config.toml
norm_eps = 1e-06
positions = "learned"
init = "normal"
init_std_qkv = 0.0201
optimizer = "muon_variant"
train_tokens = 618100000
Each number is 500 + 50 x the weight over its row's rms, rounded and kept within 0 to 999. Layers, rows and columns count from 0. Numbers have three digits each. The size before them is the row's rms in percent of the matrix's.

# layer 9 MLP down (transposed), 1536x256, rms 0.0152, rows 738-844, columns 128-191
101:399493408471496512533435534462440488475502445463526523543523632484476546533462567512528599510502550500545542605429423479629507520536507489523482519545457530466538520487454511559473559528493434
113:493508484377515447574518580487493579545510503539509401432421479446405524484501520508477446477447481522536532525499523527484511501406505575581532502514454512477494585458612435564532434509434627
103:473507541501575526517489416534490517521447516538473430509494510425471502476429470582485550547541570487512532542502514408476498413463423579510462493491569444442435474593504507484421480520544554
098:535500442489446529485457508521397476520522565550354424427423522600424468549414515485560463500460425504495456457530508501504460489546501521476549457583525438547461562532562574496421437438509465
091:484498550573494400516598513533511423534507529529489486481503504512562444637465458458551429585498493412507488511599532485526535502503506466450493459447519447449520436580545474464476568358482577
105:478466456629502461456476478522505492485539541420578534489474386571434455395446506412497487513545543387449509438528457473449465514482532536463552466549349500536504541536510394565489541470476462
091:559417461423497492545601450509501516448425518542552522520531457505520511495542434552476484551431469537601495490563563543410491570495486525484488523471426588492534490457417421490561486514561438
095:434526499463528546483497470475564572464531430503498443497429592551487503463443490443472569499459513489508480559528427450416505480528408499576478458525494666530479502438475433510519532515512546
105:511583492472476486427366605521585518470548407373562472452471448511437494446478506543484456474439566562520439515523470488460499461513588523491479488518548566438492461409491504466407500472477457
088:500519531553546483447443531500486533483471466413537499604505488444435495503444509476470457487498436508584478530509449427521416460573511510471467402434552454563435493537406498517506511427450471
100:513522494492550478425565547466501462475562523463536490508476474517465456544364438518582436502485416555483529466512559487426518606516537494500441461447500530532500442607431514504489477587463590
103:509519496447456484554533507469485456519422465444422535568467436520496505602533507537519412488551500476502532552498580484510512471447446445485458584512500528512478520498438508516524502568502432
100:492515517539459466474512492431511545486464354545451502526526534522498460456363476417503599459552519525472428534503546543451531479455439533483484475586501561535447437558448493392546583453448479
097:525435529562490573452555543533482474433483514537454494552432443499488567480631418417530457394486555585491500459487557468472485495533528498490469434485548544387524434627476502439456422521538534
097:427572536490500525476515460526425515502529361533452612404445539537547402514471425497482466505503558445370485522472469525490480412395462571476531496509521515542496500551547515466476467500527616
094:439501580526549462469552478504485564533472515463455593460432484501530492550504513542427495479597471466483587509504488391534513429472524520555511543551535502504483564594528482520522408447496496
096:471463520509460492548517542483490472604492475544443494433527470475445465496483557514471606487432505559491478473545452572495514525496515447515516479520419481454432473544496559491502522479515457
092:480504525442446542527543560480470426455489490485509581505532535487464443542536600538487475491510541478392544456492477495456576568590423557611563521519515522508468463515548611519417496505583495
100:514452523462541540490465503520475426539514568512520487469515519536477551497527479509628612497493533446486449474473481471548572491498543462544526434533615465562565549461419481536506448576466475
100:484555426552592417600512475439456359465493448470490495570580502509535548439507458511520468501429473498578499424477482571500577515574590454514478572452484495526453509476495366431597564435504539
098:539523419488531488495456605577577496543503436470508503412471512539459554460403483486469453573489441486538518613481543505481476563412476434488458527483449500472536586516553511516549433449400500
102:579542485512583432476518485547519490480507571440470557444491506535355571473490533535435418483466453507519446417617598478486596464417520556460502500442503389467584428522565537462432510381540479
107:472499549403499446467465562480426522427540523605577512487489531494520388605503528565500394560478440572544550486493489561456559501544485454546495568480493531472478505403403466442529452486541430
098:383501508434593481371523526490566581486484483465466533473573526455505477499478530474514534436515492462481503472482612431543454476499542505525469477407449433554466510463530469421456469495501519
098:458503539557473528521467467434475396436464513429463491586475413471521519497479578521583477513521473513440520446551529577506536395507401551485542613591469417517472604463487478468532520578510531
094:507472528492513565550431559590452522554407509535455497531560505504446511492435473500367430478527449447541543522545535462437508550478574503547616531538566450479509529577546560491494497458466563
090:441509485506490644525404481487545538543464464485436545549438480562492430501529500545424491534549511540524554535489487576508526469538559474572456473449481598512473476471544478428603433498503567
105:518537486549494468517577493490564524466441487519501546592445498517437475508492546524485466515547520542500518478472496414489568517429425537527469465470496512463487566552474411436485544510529444
097:501488529427398534512533554505485458510500645543525478512553437493547584450597493512455472501600544414537508502503430536610495504444497542508506467531442463505480476472487552510537600500574473
090:506482423437515451448541546507463492543534395509538604537581492517511509499464555552478474464544478500513584524619578382510465446505483506469499628521626452460429460530518557498479477526370468
096:378502553535496529453477382481484499513386505445569530452531508465465494411564531429618594372487502442453652581478586467458450516470487492473593522605555499476397438520520476529494548519500466
112:466529476512533498458483522479485586530438419504449488493498579486503509541566518398375495525507426507556568510486595482400577493419577569564594527364552533469469475517502560525474464472555496
103:434456467530499425471508566475515501544492433435476416499504506516513412501547472523499499512580489465465528527390454454508511496470456493407509443423520548466486426460494436555592498515518631
104:487530501447502485523462514570572479524474533456461529544573532532467474474508462520435548444530547564501500649552429525515522465514539471489550511391572584518481413457601392529541472400475559
096:468402486490456568503484523487535496506503579505401461524506489462482531564540519454544476507456466495563516509588506534426566514432468534571482573564497527524451519460488468534556440477329538
098:528398480641428477509474562479423461488530526543489495514533507552493491511495500442427500497410436484454600510425459485485575530541430411554523547582527498504444525467560527436520566446483459
098:500511430466537600497575551590623512511466489626551474566521616596512481471589463415510548572585485442491561512501486605433405492574501513424548441524480464472582494470507494439577513544468501
117:654460512587525468628477528508508495529401569525437482488391521473471532596542502484568595482437536469482420495459401484524457476551454465503437521536470479418527391484509598565502485493508448
090:495514522574467449512543527470500439502546421415451555579471539465525505461587562594483478488510472433526496560509549403474499389426516511491480509517526460492595546426499513469484453476543509
099:450560513489475411584555478424554527569490409423420473581489544481509479560464501494500438511547391570562459457533500482453467491502418463413451468563597467533481505512516408510640484548490441
099:495465522440499486496488496508529447511525504505478495489479462394540444577484506474441402465526515442546506535508588453535519461556504527590478464578516512519534546475581528448588575500457559
101:498521486468621468358382539493434483516596527461505479519485438494532459587463544431416397496388528424514497540495497480659502492510551572509519485378497579507521544480485447488511440527561426
092:533530527453576514571463436491463470413537560488485465430482574429442394565453555505480498439572464486421548477536468508468522511471476567431551552549414495539568441526587431478496446471515519
100:462474422543558537500467498478567559497473396503452490577523523590511494532508526514449548492486600509472528590474476473398482477539504493414491525461499484486525476458477522518484402468433557
097:460463526568524459535416480479516519540452490609568535457499570443470417412462536516522556611521482489474538500455446545368425429537522527541508553461530373516502575326488472572479498466543548
096:508458478517561552588484459521474491435492528485452473489448445465513452536519531469446511447607546545496514576531484498484547466564568483482470531517544502490533388524547548557536447442473612
103:463558450412513504530461562570503554504460499467464514411439463552556414466491538534516530498507542537501495515524532412432505600496546560561580463585491464512534433573528377447518447500466475
100:645550426409512527539467453480490551457507489483566513501519575439452430512528450626442542542528500485463496456534471510540537544452520445461506398445445588458503470507456403501586575462524551
096:461605494466406458501510482477540377514390422499543585511550523491623460527507458510533478489556457478532472535522496575511501500533548543412538500508458509486532415445481544504422497581518443
095:473545490560536479387532559497559422472490520514493456556509425436495567445476457486544533422560565562527476527498523444447499532534496547532477469535501523478535457571460447519511394492475471
108:447497498546466534533518529454453568419442529515566481596452528530428511425492567562502458528462530475528521511423491484590486456505530484484494451454644535547641468395560512576475487515594536
099:530415584512412520502404525563573488497560549475525509524516488478497467508514443499447448599525560604550532582555528427540472520515522482517440488545400436580448457459425499506559459457496570
100:488540524390572562541487410553492480571427495577496446498413589471525437556506366520447443522616447597507588496492467419469525567471481508446487466478401593479517597456498469486477513508490499
093:512539445557414508466435481516496502516506542494565444520511523546362490520400559484486500443480479460550442505560475443471552558509477571576491557523476467568542505489480534466516450442492699
096:449508565509581492413483442570548482489492493583393490465620523464421491478528554443600622477526454558503507477545563476495580530487553536527565530507533379567491574500508474461497493620471516
104:493539532564554500591535490597455553554591485445490433458503539425469523489556451482420430616572461618542465534550388504531518465507473508437461433439476343509509491440552513447466542510509541
100:472471473454526499460557483469565486587448559516613487442516431477605479457529498467518467511546555552521543514603500529554487427466487452535442556522606524610486524467571402543527546502493512
099:497495484440523528457608495526447560488455512461461583467477523590512437360480503446553497417498533487441485493442478540513445513486547447453543444523543474596501487394494536427544593569488513
097:436578535484437551455523548582504453573560418509515447472569437480478516481524537499589559469561499522404457495540493568524539521554440413490499509545558482535527544487391423465455462487519540
100:553564502529444395506470496429505496517493413497528446520464533510498499502522487469518603453538490537429535507577509595513431576635480493596503528390532442468651467467494417508514503589554449
105:552443430519517454593454510539520593431516460534489565526456522556510397456388585430530500459530540424566448455598492487540458422489510512487460419524576459576505431427531544577504420373441514
108:599568448480407482428518516558406530512439572471512502512395539503461512506390439530488524456544590548447462574527536441565521519432419541543434561521516488507445389598471565425522497573543507
102:506481538496551469545489543459519488525519529493514485483426487561503461552501567511515480622469448533573513475540537540621532432531426509513390457533500457508528486545500473420465597504561551
096:406576502520423452505558498507563509496519444475431500459467546611600490524603529502509564382516419532478491510532589435467431519451493527533543490464505593447473491463452460436454363534498474
097:513414572542551487440531536520481545446400527470443503452546407520588500560389501554435547538555431553566474547515438402491439498452524432504497469528483483441538574530599438541584514522506389
096:474505389494540504421489542528558495490505392519486449538524464455467503538555473487518488464548510517519520470481467515490483545498426513514585503510500513498563443480570495593529545565513583
089:530502494515492541423468459442485482589497481575505483560445503548420485489495425441446536477468524561522469446511539512497546561513521547510466539522553412476520394513494486483522484485584502
099:475464512522536516516487530458550464485541498453517483519448506621543472464476561432443430495452529503510468568387485405515453429521586489509509493548446462451584466468491471523579463416505434
098:499508507469493454466569528499456447517425622506525522514574553489491511544569426537493497507572504478447606525513478474402448513559465519522587380417563503531507572500587520467510469564527557
099:539570495558498542479488501523461483537465547432533440437551502501535545477490564578545462546483562544500387434564513474573577538468472508500499441501496422583377499478519502428549420537561426
110:437535481462382539491457580470451612493582496534456404557416420483464521395487583523574498472410538487543536516464493429433433492457460499517559541431561450455387384544583484512468440499448521
111:508451434546523461507423531536486347556454532547492461540486488576449469450562397470437464509494473370493589474473472456422520492481456522526548501518475498541434492404465407434463434485580584
104:513465505500487582518483530526582427419498411538515468492458521603389414510510445504533544497494454581534577471519530494470502533531501501511487525500527475607519575514572460468473538448542561
123:504559457464534499349415425490526487447465535445490411599459439390440544492560526495536544392619571593469558448464440492530390504501563488540439545546415508484458521475440514484539541531510495
100:517511483524520506439507452538407453466549453489488536499457567446499503423432490449537475483498509534513491505508487550497417643509479491483566473401547487428510381473484485566550513459502553
100:517526490582537358465432504549451464499501520454435518569491476511572521567449540453520426464410457506524496528420475554542473491496471517500492446489557502455578528484497515477423551438572476
095:479498441550471528496513611477517484541506540521508489428525383523490425484461505487549525559495508606432494478470478449577497483425459603526530414548502499541462514477578385528635471482468506
092:454560495490501517520419564516569441538570601558446428507469572454454592533485454516552548441512491523482567542463623468505507515577484483569503504513542523513527428430464446463584563519532548
097:485538451420430466512481608509449496486597464553573471541524576493579554542446498581550451449410565425377550509520523485544480425527540397482441480499479568571539418519505448504566522456464500
104:516469478405568514528405523485469541541539472566526473516504505515495558529435519512501584633522448519512560489582430645551494428419477455502449486499504469594462569529520441608488406498499524
117:610579476505473624469586544428520549536431539471556523635570438474482477562496510529425550486471514460515545517496545433481577529546469614616496525470538555448470580466526523625493586564537500
099:527459516388549477488572475592467548474510456474493396546581520539493530471486500425413555456496488462478508458533573508552503527504522508436466566538522496525578476449398517537430507503548552
101:538614474538548505436511508472597467551539503541504494486472483452455449495520459559431573479423458623471465416531506494487502437510484516585453445518499398482498607462518380407516511578468520
107:454469507519449543425504526510530496488457515442525497523524601461533444497617546527519547495498505454531539486380545546523494452470522387599520466459427475380473564490504500592487511526504408
092:514524493566509467477447524590552458486492538582515477553579546501439611514510601410468481430464485468539521451437409508438521618461496526533541505438484499490520602541536487424513407576479432
106:452564465490440530473546566548454507561500525554486471503622512440536497529497485474466503457462508582551494493412367606466508548577446438585483442577523565458563452519550517555360465481587459
102:581425442466551479499485425527404545543433473628553474493555435501462605499535497443573537451519494533443579422560521436487540460422535467549568576463439508483487469524460517498449450502458547
098:444498462531458465455548483479489497529612482583546602521616532426527509494385544564469535495476577425515430517429456517506530525512506426513486420528524586512468577476514480504378420479525514
100:494480439502509465544483556486440412436429485542519465567489479563509378560543470495507530493472574541511563577444479522513584553410503599485385545493457437525488632481465554503484492529483488
098:536544510522563561477520513475452457370492585495537535477498538541535446463450494578517485528463545503396408442477498526490470485431459570516604561544490482478535551353537516457527433478433582
097:449556465513441480507559415518485504556510443433534579499589523431467509482533478514428522529675517468499377445526385578519542537472535519548505547480427528492484482591507570438428461468545483
108:483598443485446474593482469461500575615503548492465491556401490416556455480528473539449505487471571573436578516556574524390471480444410483562471503495557497539484457483528595459465535444443479
095:526474504422549557514564488510454441425504525432539504473593481469446608441483535497424489492467547535485496563468555545497489507487474460486483468472555405447461405455515487423521533543508497
096:499457434547438524548461481488486488498438491459522501482486477602523393420407510487480625471473551512482514432519479551443467529442587488552506474496489484530537591471433406432526481527422499
106:519525457506474545485482482531488528442507428553550553568436570542499427485466547572468525465548420501413507483536478484502442555501403503504564419550489456476482516539568482537355531554519644
099:502516535534628427516517513476567542554519521466554576428472503532455491439557420559400560464590455564470459432460517415378450510428464492510522457539503508462532566555546427432446581532542529
110:482552537600498534530531448565507534488501571504475413533455447483509499569469541571584474408542453494460558543484457525536409435531496474555384417431497504456493518431487498539481605450414514
114:512511387545565547553518521557488499467435510472589521523508554514580512542437522546544568470581535464418431452461481480575539519372504485458503573319466514467480450467500451554408451615552600
097:569504497439637526562480535455504458536567510476424494499505455496388491501440467567511586610444525508506520398573452534496435439489514502489470517544569502481502484481496526449516611576504483
095:514525449560545478487515519520592499518491554552564469505576382469473516577497612532397520531453490561484514460395521493478475486535426490599515476533450399532574493528502402541487484537481451
103:425473403417434458503519506465457538503527426490437476526543475494543557446373418470608519476516507568501516470438497515515419487485598572529545631469408392529452479474465467494549425437465448
102:502545553437467400463473449455534503485505504459593504526531571466441425584538546460543482529540493522568437464369516528493539539560533456559524471578544524555494517512437522470514450500406477
108:508369447454537470502484501461463555494519537560455437568586415477541527480508538550560367452507468403524506546482469497582481512569510450401478486487421506426544444492524491528493502412394495
099:515444575531415506429583454430573502516457486424473455527550549422496499520461500506500520529483424496400477524483516490407450452566497449559449410518421481533548470416449453437507531469547470
097:454392528512570479491502566582404570470494594459451490463494538466469473533584468502453523552540438554448591505425466428522516468426431433477503448438537492497448483543454537563530561532503461
106:433482546520460441578570450564491592526489473521454542458483475465543463483458478439532486455541549572457543472446595506442529442430432526630544518512532509627435511416505568485465475506536488
101:512420478479539553408543497420469461530441543580504481586528540483686558473427560462496459531522540444436456434505488524502591573436568442530484530478514484436465457452507432465469499498523426
# layer 9 MLP up, 1536x256, rms 0.0583, rows 739-845, columns 128-191
109:567478429502419481456461562470589501423496521493527506462463490412469574498524456499426556504574494440450517511484524475448521407575468503435445547553548395481579466458413511567455482558466531
103:528424494449470505546451404545506495495527552410465506477413525472411427504482496438516520535431425556584530572433539475457455492584440491389459526621539529490518475509425526474516430498449418
096:462546467516561480601512538500469500412498498421449532490553615452507465523554470455533513467496522588550512513582623657454558552573497467481494512508477496502500477389610404473559647456469525
094:441474490442536548501377500494519524515475565558552556496422521462545611482501499512445567475517549571460430496468483548498492501433463545543520501500561521491524406441486471493481507623458370
098:530529544537531569470487382474494422523432519456466464520586489516491471502457427534510485515451482493489436499447535397525464462467468532507492545512472584513566532504456459434553416577471538
094:455595565517539577526462507471379549532542518469463477441463532417531490547447511448509518573481538458474513588402477500468462443562522494494475452511579442479501528463534487385491529462447615
092:521483407511509506451537556448476495524412522433479545451454450589509454546506514475509408541379496506479504588557514456559556541475512443485446457492626441531530524507585506488566454517543535
104:542518566519577495567593478479456491512524546505500506459543552435506499532492466484469524505533463490460485523348562593481480555536481592462458422497442469584646523565463527449510422593552547
095:521563515511461438533464470526464513479482443594478479523547505541521432518555442586571518389562422448443548456488460475466539465500470464544452500524582558524572524450511466500569477534420540
100:484534496497595475453495579529617508507545375464424490527543522494491549565506518536500534549443443555579506558494473466443415469434598511481517479507503458414508510453563501442585433442486469
103:492564461534474579570556562510566496459443527503430591501499551540467521465386501546511492507533508610515507482449442482547549525516480553468488434447543528537551384454486508512458499454572509
100:439562560500488466412447489604415485627530468489532434473473438500376523481515468569487496508487581472516435489553582447450488504521511525439562515477497401558500501474490474506409456491561458
097:430503523441510475441481474479500512575438451437389644495467540526375489462512543492481472519482487566602529574473608510518540555543395503547448565521536500567519580496567475452515431512456478
102:573499481490530493504580579473569480559519537504521494473584487507564521545553504502528558417576520480606479590642447388570542454518499484494443481521586525447499585567427502446431510561507493
093:517397473446531530493430519495485495469491430501494543494527525488499542539505530422509384574460533514581516484460586499422552496562497476509449517564468392521592455433474552490527461516456388
102:586589535516549547399471500479512508549538616526497503503543513513445509575495479504513384536456475504640413525518608468535473448484526469524435563473477497571447499501386420515461553532480428
098:526481587541480449473411512456527500562402530546441509514452508513587500536459522435472481448506374412493443473522570583472455540498565512461572410511541528488522480530643385485560542477511553
096:429500447540526520458485527431556528498575505483566488519537565624519451507464444409466410467480526510484521547506547484473429579563454454500506522496493562463455414553507523528522468567454541
101:523442498544473498495476487469564472437533531516443369411505413509461523484525477485444489490466506586526528562432562506553450509559431484513520572472507558548499438524426532484581430565597437
099:475522548526502504363512465359454451444461549512520516529439494452508479478478460494388493470558546556562566486502478470502492494544496514468586487532501505496495526541514514467506479546566493
103:362468449521443511519459517439556459497546391398539422535495531518532500491426412463603509428441519448560498541575494460497485554552514420536500561570475560588526475551454564495622483593483454
100:429620508548537525428491481533387558552484440409649601526477435596510543436472513542531494477454485501552590496453516478491482490513535434515447502503516587408454592545442464399478468508513541
097:473529513594487451496436588631498458475528496486564506480447558499468557501506472488553490480513472453535444552453481459561550509457423524451434487490552572479514405601520493515531486474379454
101:484424455534533476536500476482473569581477499434427628508388511429499496456550516452558448498509512492460529494526450473453573507469509496394474436388565473518628492464427564537530576469455507
097:498534559366512389476565451470435539582501466499491584470480481438515437465425548490511558481507478494523447535486481465522613538528443407510563489397415541539525523453480472494518364488499511
091:489560401512511526528483518472402469521575467498497468519555529505480436549515488515538557528497544551485600452512530528421484492537510550450458536506577470516437538530551496523396599551479514
101:487526459443499531414510507512502453476515537500559497470470478483467639534426494423495456362484426570474471534560523554492434494496475480517553533499480484440506392460382492546426462492593459
101:548604499527487508541534505541474578517573500492559483476492561505492529441521476506541488443345432559556430490521467465550460560487562449463487454535506545489560583492571464494528480517494449
097:431550484471498521549511464490544447516527526521506505506482446473489504531433446444455596495424477448509413490467481523548447585384469449472528493503388559534564422405437487466518497500535510
102:484510424567459492513467486496571589493522605534507552418526477597506455470542447588352577511579474490564434475548513483545502488511518487514433500499505498550588453454487406479476451538498483
105:374616529567416489538490523526414364445456627515546433413573449500537435561486495517438522444491584445483499492515526493542441590612423466444490508559461521535537454439520509445585512534519474
098:563500489499482474512489402576579444534485581550550529523543468518512486485508543426471587475454528629565448507533449519406590568534543490598431450576465472471536519589489487537517526445547499
102:468562428450512506545405417509539454454468483477483527554523490502498505511495589534601512506514478472540416547513602508558448499477523516505529441450564460471589494485534511413488454483560514
100:518550473587360461500537448473387489461514463526517557514413495447464467521522464500497510546416531603491485546450507432604507459474425473381479527481554515539526443527539479458478559464529522
100:560538452505512532577489413524516417554542522544526494538493580494488490515495512363559522406547459519496323476570548470468439503529524535530489472431527551507552407557525529541492486454487452
098:519542582603500424487428444487381465486503512409473499507565433464556446576512472611357508441513444527501590419493385474523574498444515423550552564485533559448492517484581553555485495532480468
100:557473516515562512498492354563426422574524490442586559482570526518516459536509373520515487509484515414525474440513464464506487433552437471484477505500571504514523466481466558507563519538573505
095:542488423491490485546493549511513487473516583543482517449526479512491508503510545357557492463465519551591558471493477491484586501500461475450440478516564426443390415525475554464667453564450543
096:527482527517430607465485529526482451533547642460506523488422442526592585552633537501501493524435525449553468503480484565579529505489558483518548583458404445499470511416484545618473489452459533
094:528521472593484617508573512512500541442520559489472545497462462514532542489625536473488497574577420511515514595527492515431497506490573469521390449456486522496600489510437509549503475470425523
103:536437431508447517608468450498420458512471507444547579502508571511435530496496497581520472508558589412505549499532472538491528440411468505511421484489399573484541519422494480511474519608484496
093:531617411556393499536513509549508602528539479533541553537559492506590490438561460474493468467428519427545434482504519496432500469518542449524389426498489471415426532596408482571590516412452512
101:516526491440583548448443502458474578526489582565456567369507511451402373477480506532496410533466442585543550499554506479492533503418521541552530514521471496572469449560549411491525579487466524
101:558538458569527537475562520528495441553503522440526478454560377577495539536476439535483555490461510454528531579532478497514513509505509446568489533528490511608571504465492539438443453533517472
100:458511519465408542493486490530538453485531473457501524498496557475401523515489435542521550557534514534474460522462516435557544514582559504550429564402493549586498536507436555447644539448424479
106:480452541506483496434448516562532458541556585472548464468497580480401432530499475423505494535532510541576389529416454432488538501644414500597543459551552518468480390529448515433485526507488486
101:525586556511478457583540559554532488482448502421451398399532480504542525473531454487502460436561571442539488508527450524495470520480411531610495516543546400467467528455454491482543578566474510
097:555447534531534475509559506571464549535534548478507495455411501538425496486604426519414479562442483608458438401400520567468496532551449441505565351497497477534421496499556432572520452497501601
096:528442509488490535585537459560438552511494531433460528420506504437461454511435520525538554511410481426469545572543620573486420593441455452566430525476504469434478474464585522480488532473519477
106:562473446509563515505511410541492419530545565519438468445461609489541446555386481483480457542485504523548554551535463438447511535512500496523521596508504482464466476572503464440436511480523505
095:430575517494500500530497514456495570513444492461599551423580583477487490434518542517446516508434526469466513523555573558475539435517472451488471545482559592397530522368555456584505447464499606
098:541424436523367459624525463447452501468496569375510563524521516557479482540507509523385490503468526417413405474574538518507531478444397490520586496530507540485509432452587524514571464563567547
098:564510555493561518585559506399421429486515494515468396439455553554451493509578618569473485445564532493521616500525587515544465499473530446463468441519514457488506552526463461478500440478577401
100:513438496423506500511498563521442559476551480447482480503511471440480516519529570462505542489456498554636599587501493572551510521508500519378456453510526580441439547525443514443519596480534434
102:577567544489493582510565482526487401535514459488530497443450477580505544481473512500427528445497479396474515484521529496478554476505563515541445515471479470501446452502490532459524474478524444
098:433452458502521531590477468556449556449450460403537558556461484494525554453516441580561562468549524516514476447487530566484462525515524533516495532558519525443525501538589510540482514536496523
104:537531459518505573527534532529439448570472482537437564481527541527389490593544483450526509557485520509586561492473385419525510537432531461439511532489482482489507495462465555579499502486496480
098:547602461450526545469531494477419411518602553475409518495393582532551429578532535579469430608485535615543543510507498487488508484402541493472578508527397512474485504580546517483486553454457469
095:467526525554398553550426507586530567433442586525392494476537439528523467553505541452551509582480492431502368507475534488471479491415532472448523568524623585538419463496463472477564496435368508
104:580491519482549537430437541530532466519517481496578484508509456568484483488527505414436520498540498523603532567601537414453545533432547580466495435586465534507549516507557473476513462505473526
104:510488508443520513543478526487461440508565514521474586492525405510430499428606540409471506559543547501446612468517512483521370525554569552387495458578492556478508451597460488536521470506488536
102:561503484440542496516565448527452493563491451446529524479417583389481529478546472378508489482530530522505445564533508508471495581490567510414453468518557487464504513445551471511532408408394498
090:551448494511503481507478465528506471460509545474592597476529484491407439489424524493482508455474463478484482541450466540453601518493479486436502451530511450534517469486503430514499532482561506
098:515494524552508433441433632493494563409576462533500522404403438593447504510557510543546451495543435406485464465581466488511504433495436493431482531461496479504488481512566588567531652471526477
098:572473555515445440497513498531442479439419550446464512475535460616487465481522472497449509592494471423579515468527474512507426514564546418494555584487430468478528494518510473469487492474359498
097:515481485506530516478537574544566459395462524400517467394500502519486485469473534413452500556476488464514476481494455529523449479500522469539493546427407568529454498470487444481553573448430621
095:486493531550365534434482561496495558439534501517534647533578446345576505411518476524453535433566454485565506534582495437409575530543462524455444555539499482499490515524537520406487488533524516
100:534457444490479506452460517498475524454444468474505521501474465395558497502515493438496494457480411521570472450440492574584504459531452511512520553500481501526488470488409503493451482581499466
100:505512515498604570553514538509482539433440475439552461427502520529514462497499573456607541554639477528467459451553440522478490542526434510553620540489554494461420532529476514564561564466472525
108:461562512534595502517494544583557434473460444463511535434481497583444444431527444396429464510425534529459548571456606533541519505509474608623474465358522480475465597542436524511462482490470495
105:462531549507523462508500467616614505567562540449465570443540537525520585521520519495540514553540545565561452474501520518535435503417592456487526519590585506435566470501508528526473524474507549
105:530502469515526465601539512498488495551554545462532507519452529502536515520467489492428583551543531454420553489587461484425505466526457542419534537444459457378491506464519429541497402493458522
101:547538492557499557453565589517494428499475572443494536484469401478579563502443508487460448545557484557473485544477461535552475439453510498518691538539488505507513527546473454413540439540581527
098:504547509561563458519468581554493521446465544478557522503513550600519420545431551555448488441486455433596494518528410417424453453521533441483532539530501406524454487582549437484493543507511568
098:514432453532528544576462465575463501468450420425568470398553582514626362497568547475519490528495543617526484493568479443425460409533531501531564590508463483445544467514518476457466367566404550
093:506559557520409526600518414496513492463511501533377423532541578457557582528406532487453530419514538382535555422496456496426510428502486364481469492463500505450489444447505494511388587536499553
092:532584525527519507419552441476445523439409488456472565471546450518545479448490484463523473483543478596406511453471475600537471463551514437504453468545613507504389446507514497423525417430576541
093:496446450544476517487484474464514517407464522547419573506451472383483398582517482553501509573472491597529444587445494457514470549556433500459478507426476451441532604579536427417408506615474428
102:464617478490533537613478531502522500402510468539460384389560528513510525503545516399584514470402488621536497483505511467434488540531553470426502553535477503423540539511486493452582502502580457
111:501548489445550537441538527502547516423512461509482456462485463561535605558470481491485514553558435496448483511448484488506466431528401499473535476587464453520473519490417469479480607539468452
105:481585575534403521441471482545515545417440526415509494624460442497507475428559524438394581580428478502491573493422521454427436501533552513543468469450551485434420495439573487515578452533494586
099:594515565506477436511557483457578382463529469433486427518409509470505479507442458443500606625498463469485563518485561519468470407430552451480496520515539501621463506448508533485531492460463477
099:511550431511537509564528454507464520483423486502594541446415541492439465459435461503552531523474541554495570547539488400585503513505505511512488552556569530473496475562498455420449538497436535
092:510453540572479524475516482490510477532414447434501587492450481443536452496520506489458524486485518533562475472562609477486512395521519496438533426549502451486546500488485446589493591562550468
099:508520538466486496522351398495547435387479534563579577475454521534450505474466458472499511532544526397425491524512524509568482474555486477565474541468506510475500377403546491517523476455486489
102:434616532510482439496526583497548368561507471394466477476476540427449589578550477439515474532534493438529539449511528579496522508492444600487462420476592447521503538523530468502486457524505423
099:506526539484521477444550446469563531522499612487501441438506512560551507498569417490518475507425506497472457435468455508480459547474520545515519592454525539532525480447435518542504575517485532
106:549529530570569545539401542585497458473484471555527482544555527451463531510501467583570536471490423509521518486492538499495499448541461404569519413354561466490565456540439548521451549517546507
099:445521498581559500394528444512528491576504618478510500506503439469531458547509572445515444544537512542446467497536482456533472516600549514471376449539502574476464470579455397487425522471465497
100:558547546520489580553538467488539424557497533453570508414489367498535541571545444509416442419488508465508550459423444498526454558510366461505512428530496498518507554483380509521478565497485510
103:550498534490448434443431546542445531452480475489512468465545504541404570528549489409385384481463523472498476480571499560473539550405521542408511550546565462385516587555433506473570561570506452
103:520502537527505535562479455382463496502531462520538505404465522573453493561418459542598526465483512517472494472487507494575516537579518374502507580561415539490583565471463542586578493510469524
099:473506490524532516506505515596443456445550531501427502513553411521526457533520524462505595494483481463573544565468540560441490530463504500601454425483446503481509551471460435636537585557527509
102:476532484557446514475513444508616579446485422550430557557560529539590506548559561454518472556493393517518515459596479467506471474429499539479471444629406479512422559468612499417470503451531582
102:497570480502433524517482562403470592572460490584583499529535484438573520543412504485628429530455602423515544487493462559498510474525509502495535492509534420471507404507531565546477494481465426
098:571517448525474559528479483442464523569427477520542477496506513493525492483531461444434545538442481432548408434515608415479593477474482483463470565493559489574582451596516510465620468539494515
110:456492415501506582560446459506491522560483552438469532439450523533508503508577513454554558495507493456467538587443486563518452496386495448480522552589554482572374502549549435519572504438506577
103:441478570564469505489517520541493516499575520441473457474525431448569555561517497501541457483478445359483538525415498467513470549445499451474513455511445561508540492486474568455429481422532527
096:457461549481452523334462530473549493533473477561467571520388563553598515434542459410519428499519416540591502495532570585486557466513603493505447424509648487458528574458479518380499525522574429
099:518550478506465454484539511475571546530489543468488557492465542470459484494409522519454516529441556443452420462491466482467448523507466501505495406501475496538539453511514560484634577591463506
098:526417553534537499502488494444430544485465500523452439520532533577586542583524478536454515526440478501478585415513528516499523461507449380433509442511548547490545498496617429484529417477490482
103:528576527487473503478474489525451476557499455405528585437423598511492453487540473472470534565549544479615524457544473478492571503511501580565553512479512535517491538555509432492406496547498581
094:411507453512485580495436556480439527488538514540471527575535486542436406507466471517505461432480555453557455523423493520552479541459484510418478497578626512444536374533487492496562494524517548
101:515535475409554530518489455457450361392528422584542600540473494454568507491526543501522544519509597446498430484574554528463540485467527548504504499483554485386429523429517525410529441555509515
105:514495512483510546514453640399555527499476446524502461494484491559528448520475508447502574580541473558533625500438472453448407477444521548546544502587500436478509422559483409442520517556486473
103:508588510451535491578545585471543502449546456422515511475387532557473554425465519523498475477465507439506481451492556476408549452479560521444530486516572520566613526493481486534444484489490574
098:476443546516442498453460531581522420565549470429488547503455536475521506490602484474525511434514481513485430515471527460444470499557516514471456494553587438500574502485476525495419512497480633